Each number is 500 + 25 x the weight over the matrix's rms, rounded and kept within 0 to 999. Layers, rows and columns count from 0. Numbers have three digits each.

# layer 7 attention value, 256x256, rms 0.108, rows 36-63, columns 64-127
450519488486462513515514476521466496506482474503455516495503478508444533508468514514485486523523469549524514519560490506511482530506477520457562472494519534473487463497463487481480477465551505
507538474541513488459491497489501495457528497477492541466510513488503519520506507533473510517521497474529494493530491507544525510525491460504516487507501503544522497505494562502505496487517504
514499485522511510506466515509454475482425453458520538533456491509487457468526511474483477441510551527509501539455476481494456525497450508494520562466519526500513527464501507468478501549502514
481539538471457506459478493523475512482504492453479506531516462517539474507512558490492522492477521484516487511491455537507528558523476500535494473484454490501490507493485544505472476526488537
491526544446533537503487485489525479520502506491485501498497524457526531476477503527478515491465500481465554490493535492416487422479530516503459482477542549459537463474526450498498489517499504
460515502515551542552550496456502576497492492516517529473500497504475526530497507483508486475525500509518472512501477496490492454543531466485487487527493512506487513515496462494439507517529497
489526496576506496506518527522534500536500539475462506531516468513532502501481486510496455495535459521495532498477548482494497496509510467525513474537464567481526503500455453516502503469523445
481536505527503467506514507537495488507572512491452475530435454483518467514506499514471481526496500497506498541532482547500455490519497486470517485480507544494482458496466534474482472536477500
484520487515518536522485534496505484438538472478504491517511540489512558513518492500563496452497479517482490449491461493480523464507500469544517459477469486476496549508501493521455484525455475
513508484490473519529495526522504504523537496539462491494529518514467499535521461481493515491470483493487512476498461526501494532548483542459488516531498531520527498459532465468511500491503505
533462512481476490523518484495457478525517497477526502476518541528513497475528516519476511512507437507477504522465484469468481461490494488501489496514465484528467458499456498512490517450516469
533506463518486568482554511534426501496496488482497537493498505507531572485493465561496507506474503508526478493501547493491452470474485512505516507487515487581532509512532506514536469475488519
528521444488546467524508509506492487469520508535527516530488494498477464523453538533531479495491531504536484552505461490528456558527576487515542512471486548557528521489479525546536546453463514
506513508541480475511506504508493518507503505474511519495501479538504532486521540519466483474498509485536501567486517495505496491538478500531515457499424477471499494461487532486492494554504523
503511498464441462489480459520556486456501477472454536485501496477506521471487515527522482483458492477535447485546521483493493498526514525493524471493502487515498540448494510480480497510490561
462507486496527499494493484476482522487507463510517482539487496518510487569463500519486466486526482475511491480516558494534482506487501536545533500493478528540549540503501498475555437504496490
477462506495495521520517483510491508492497461484545463555442476511505495538519522457450502538513481489422469524507543467519526514517520451524509495491490473483512518473461492449498493494511483
497454481475543493453489515496518516552527521472538474487511538455495531466483475470506490511481529535544506523489519486486465450548517463512526532456497508511494532536474485515488569535514466
489532574459566506484466574501504507552481469496511500486451504485514484506520524481536511478499542441500455484474505524511510504480473516473510519461465512470506474505526518545514482524522495
486520478509453443519537524510503532496477504504519510516499553542496503538488506488537489491533485568483524488510522491493479474466531483498537513464561515504522459506524491494566511553486540
501544489462498542486476495467474510510510517496513511482489496480545507513490521456491477494490525517485488514461506533511518481483464549526514507508526491539506494512546455487472538468479455
485486454475518487494489504510455474470526530526466480520489497521526460526520493534553528519508503452502482502512514467519493480504478464492517531569536493472479450537505478538490505478467533
497510560506515503483521499507522522504515522494498458505464503549505468489518464460492507540489525527529492484512475510512496452501473556452485490516528436527574481470472513510495480524477457
509503523501479516504505455504492525527533561512556487532470485526485523492420496505525492470513484472510573530483456435472501458454496529511523477521481473534505523479595504484483513478494491
487453508461497488509487518495449542533475499455542497540528498503493524501515450503474514474473453481545439511547454530496477504500505509476523520442481464492494489464461506533504496514481452
485479543492478492474521484482444494545518568483484506497477511480549447467471486525497511514483482515455500556457512523504532471452478475555519510475489515527482544516458496507527507517516486
486521509472471480509479502486510491534490488483536503501526477511507504521412520508496520481504504490491492509528503522521503476483513455516510566469434523502498496537519505470502513471552454
510422463496530497498498534511495500483509513447541501483510526581512467516494534480498502516524495493488567495498530495487472506557506478502510514526448495507497496510495515470444506475541450
# layer 7 attention output (transposed), 256x256, rms 0.146, rows 36-63, columns 64-127
488524544501488503505564541504456522516486476516501492493428504455512489510548512468478482516504484512544525515528503483509494511503450548523472496532527514475524471524508508494503530482518448
485520495535456519469482422464405483520482481482532469455464531497464531484542495491478504490491503489509501509530465531493484511513515516489524525491506481523519480548541507524517537458523503
524511500535479482449515496554487476515448489499481511533467504517502436478513528481468480444513530528509478485461486482483451464533487499509507514477520513511515510519503520503475508487524519
512540495475501530498502496486492515464496508471469497532480487520516487479503537535483536488483517488546487481485484470489509541514462510542487472499451496482471476480456525516509495567510506
522494523499528543531495522501527492490511523496464506476508528481497525470489482540501503478509510498489522485499504478467445443472515506542489488494480489466512475503515454514504499523507552
495527486507513502552488507460529543514482461498531497467524479497496482523500563486538490463509510543528494470505501482466515497480459462507509496516505518509521539511494475517453472520529509
490504460542514515516515506514478456507494489470473526536493505439449531481504512520504481521498508521497497466483493504519503519459490495534517462497477493479488467478467452504516502460485501
551557479526482497474525516503504515574540497525505485521473513479505503500511517499500484493490524490510489486512478523502504476484484512456501542518492483486497488487496494513504518511479493
493522487514486517457513483498497482470508472479458481513492532494545539491532526490568496460514544513559490458521465536475501446514526474554488501509476484468503528530497486522484516486478475
470528478484515492483521548514492541503489508525489499503505506509517505501486460516476514486493527517494476493465492534467480526508505514515467483521461531495557527472512477462523490503506514
483533531540495479517522503491432497497540490506515496504517494506526493513533475494460540502507431499506516488464470472492536496490506506518496486484505481535482525543495490516488468501492493
514531524524499522481452486499538465438491473493484518495537508481507493492529527503495482467500520473487512487507495478529494441480455536468520528478473488550520532505509523500510461488456532
530525425468499481505493525452514493479507523494520509507476501504477510508464530529541443487471533472515486517539486506513469545500533482509506541485479529568517512498489476474539496493455507
515511539487456467536497495491511465513474485470542518486538492544523521460451507542503446476488482543541572521513523526497520521529506508489520451519405482534583508481488486510501495530536524
491480459488474500478501464529496526481467542499460512508468540463534503475514522525510501561504474460510487498559522497505546489551527533498449444503510475547525518496515480483524493415468518
533531483492519503510522488503529482460562494485532457559477515501493503547500481497506491514517503531478492497529483511484475497491527539517554480518468506535541503521470454529475434482485479
476480490523489525488491514513499485530489421473479478517476493462474509515480523451460476520512525557444507518500539511518508509481507448539504465536480507511505487512462484477491482498520489
480492455498518527487499508500501456504547484475558489487512491481493541519482486547544497472424537504494545511540529466495515453513519480522520532514505501482472525468497495481514559525525484
428509533482555513524473534476499508515468502523527509507487489452490497450540553477514536474504521506497494480484483528525531471479525538482534480445448487455499504500495508485509463492520522
451496482521490467548528511487485531459520510501491542542526520508489517515478489476512463498518521526504467486510538524485513531472462453513511504491530478514520464517497487451515523529479535
506463542456537495519546488456515491462501478517498491523516478482512513470488539473455496518499496502506474488477457496493491475504474530562502546482504496493472499507493499533496500497478468
492476468505483425509455500515494477490493486503482478521464487520502462553503442548500471503508487470527496513517463550518483549503496493496529483555519495475494494549510458519492503477472501
510499520511492516479511495498542526494500508513485516497519490506510513492507484504530514496487470495540445486528488476539447443494510528512467479515523506528479477478510523499513510516499487
503489544490494512522524494465528484498530556493551522525492500507462545511454500493530477476512542474490535498492457470475511469450520503530510511517449508503526498520495550494477493460492526
434513475494536469481447528519488472507480481527474459500515524509489466470467519499515503470508464509521468508492443514522503521486549534499491529454488536473470508473502516547530523469484543
492504535498507455488420508493465479487476499462455492482458457484478464538450548547517491473508506493483516513507502485518535453416489505551463530494507505531493513466497519486491509534501499
533503511528501484545493473475479515486521481462540506532504473529516514509458517503506560489495507510537486497517505527493535450505519480544545466498436463482442522507530510502499484485531457
523470496523526517502508518508524501495513506456510502498512525546441510503496463500499494493499468467499473496477486491481477510552467483479527491541446483461475527478470523466495523495498506
# layer 7 attention query, 256x256, rms 0.0866, rows 64-85, columns 64-127
495479486506528493507510486491444532520486517451532482505490490485489499493478536508501480541478476479542473532507524526532449485502461491508554512511506533487462487507518493493476539476474503
449521545508480487504476520515513513497478486482546510513475511525487491564519507494462453487450530458472549504487466458533493503502525520503504474516462525513487501496494513519515544477468510
513507496496491527533495528494508524504516506498534471488480477513574505483489519505506490490508486534452501506511464532523499498504439465433498494473492527495532572518508500547518519528489500
474427471475518427493527569512519575465455508480488503468442477466498495529492502506510529487491518488443524530470459517508480525497503525482520464497488517492490490466532516519492504526473449
524487467516491515496509496482517489487513522519499496450506492468470512524507496500496469494433492509493534533515459498513489506509484508484490470490490481487516511504465480500482498507516469
514479450524495499501480523545502478500501498501453497512505493496450465522507523477506488514496465484483514506465543482528517511464488516455457500488466471505539481473496488505497521491502516
490513526500491522533536518478506510487494510554495508503499487508450504483505474558462479461514497510490523536541502486495500480479477493565483534510493512491500541498514443505498495501458506
515512535492534492454467530472502515497503484460441540503463466540466506532485468459526500542500508501473482536521497479530468468500509500500470509502523497474523464511514431532510492545511486
501510476500532481468518518478505528509479485555496548491533514487467493485501517547516469457529460513500481520502558527504529550529487477496425481557495510513481482470519535520500507528441479
495521536495529497534519510537446544487498493468520513473487497482500516497484452502469486509484515446511485495455505496475529539496490515479477451509577479488519483491462539504485494499512505
499500506525491495489482501492498506510476490521499513522463523504525485521538533537541513532505473511519507543527550564468503480487516474508497540544515451506521542482491488513515494510520505
512451537515523563498474511496485464485510527530477480458489501449512494486510496458484569480530478493512461502520484539502458537526508460508468505482547532514472494557523520497549499497506471
523484496563443516494520494435477474510456481488535486486494455517465492477480548510513459522525535477462507502458525493459495504472449524495493486439554522483485507476499489487498445516522473
493485503478488540470526507476486529477497484456452481494492492504494533522521524495525489478494503521494523466522507506493482505503446476538554481514537501481487498536501533489474514468516509
529460504475513473495495540506474489519464482540506474528476499467539484502514485492476545500503486462514487467528504481529526488429559523503484489466509534524489518539517469453509508491497448
524512516522500495492501530490439496504509549509465501503474551482565450508490507516519462531489472452525542490482469514488519530473458534463549518507473488463506506502500516514513467484482507
488493515534478523489490518490532500488511456501539499454514513538515463493541510494510498490487472499450506476487488506478491501514533525490501522496527535487499488515548512478543503473489493
459526519484499505505492496505509498523475521521515463497506486530505513465517480539492495474508493533518496510431535507446540494538507488509472512509492541487480475475465468482509483490537504
487470464527504506524509488522519512461477481521506472495453504469484476523485513522466553536521476506500493437469538530503535489458511505439556488479480518535491512444485526510517506507464455
514524510486501492505486463431503502513504491502477498500502521534464542494496467521511484523478520482473524510542483507520529478523480521511446489525505491498502515459528544473520474505532468
529455481516446496503506453534514506469518503473476488544480538494478505451516497503481506528485499519475473500476517504475504484481482523476527507544536493526507500502477454526483531516499480
480528519509534497499512491497491484512508481498554545478542463505531471522543487537447511526517515513553469512533538489493483476564485500515494510485467548473518479509498488515492503488529533
# layer 7 attention key, 256x256, rms 0.0862, rows 64-85, columns 64-127
490496495465504532478516468520508508509501449526491498513504526482494495475564522488502497530479483499510458513514484493502489478533489486450494513502486510448483550490503496521518479502489501
507496527519482472519520464538560555501459502525474475478472497546489524489511504479510527467501528485492481521482482418489511507514502517502539504507500484422520481532549522569497503538497510
487556550465509476500511475496518511541525503490528501492509530545510505503461535511542507481520499473483513533490493455493492500501492505447532524449491514540531505507511485524478512512546497
528482519498514515494517514530518515493470503505492511481545428468484488494508492450484528493526542535468483529481513498439484453497431496483538486441517531456493513521524527472471478479476461
454499521518512506495498523494497492517508494493476479510513542491455530522502559497453495483497513540485478517483458506496461548488520485465466513523532502493548483515506492506530467499521490
514491483513533518508463535549464507468462524467509484506528516513491477489515522507531501516507486546499496549473518495474461518512510549493506487539536510529532482456513533498504508514509494
521477496528533500518570500463511497509468481515535488501476499522500563505513505498487525492452502536485520485542477462482512497514488527505483499464550541512480488510510476520525523481498534
510515475575467518496512509475528467475493526482515511475484509486482492524563522508499471491490493489544505479482443486479511537479460491499535537498532507469501512495514505489504501489464503
520472500465537489523514516451524536520481503469460482504507522477510556494517519516518512502503540480508523463513483492473465499525481518513432500482468485535483507490534531517483518477497500
481534545478475518512488492505498490474502510524505508541472515492467499507474502494489453548497534514507540495492504510492496457520511490479500457475522504523562464525519496510466453503491538
487516476496518516508444515497484492497486472498441507517503529512483509490494504486481486489459491542476514435512518481530518464476488527500502513535487489470497480495470481524529505528507501
481474500543500492504488437483518457503512542477463523487507511473496474455452487482493489475509472481469522487488489492478576484549522473464491483472485476471529522473508502504506479481480482
518515546547486501487484488548470544507496474446478529497526539503475499511459459497549481484494499475540533483496470525478570513472454514457476535546504477467457496517517476526516502500531428
490510506491484530474479495476541506517482444482533469484494532493502569479496498512537526496472507482434493492468509486486497498490507540488522483517489470529520472522518490460515501529509492
475527527475495499480464486479518508502469449533491541493485491543542468466485526502507524512514505493501468486521521479497462535492498497532515505468517487545477487462521510540481524498522491
493488489482496518539496475510509489510493491488504492475522476519496503472520533493496499521539466492491495495513483500447519470485518530525483564491482484515501488510537547510475481526508486
525494487551486480489487511486469482508462497483458526507538491503542471513482524468512488509467505475501517503506463453467460493497524487530508506535455473486522500556512509504478499538529517
454507469487501495528507493520484471497483544477486503525508527544514525496511531502518448465516479483472532525502486535486445520489510458463505531507516479519479504471503515521501482549489491
541505495494502510541537527449466540502480546516525505528482540474530452521522512496493490520520519465482497515512562499504527500469485487477527515483512477485529524479496547480489492545488493
491476506487508469535575504522543521480524487528540542512518506451462476498519486505520505505494534549510477540509471461509489524499501502524476517553487499465515477510531506463488495531477502
468486496520547499518459468514462530469510502537515507508546523484521515540472493548515473484507489518507467487503450480499519489511458539469529517475505490522481506501513450536493556488477464
483499507500520540479505513479518471478510505447470467528490514521480530514510505505493506534468502518532512483490500507503458495494530528487469521486508513454494520524470500507534564557531465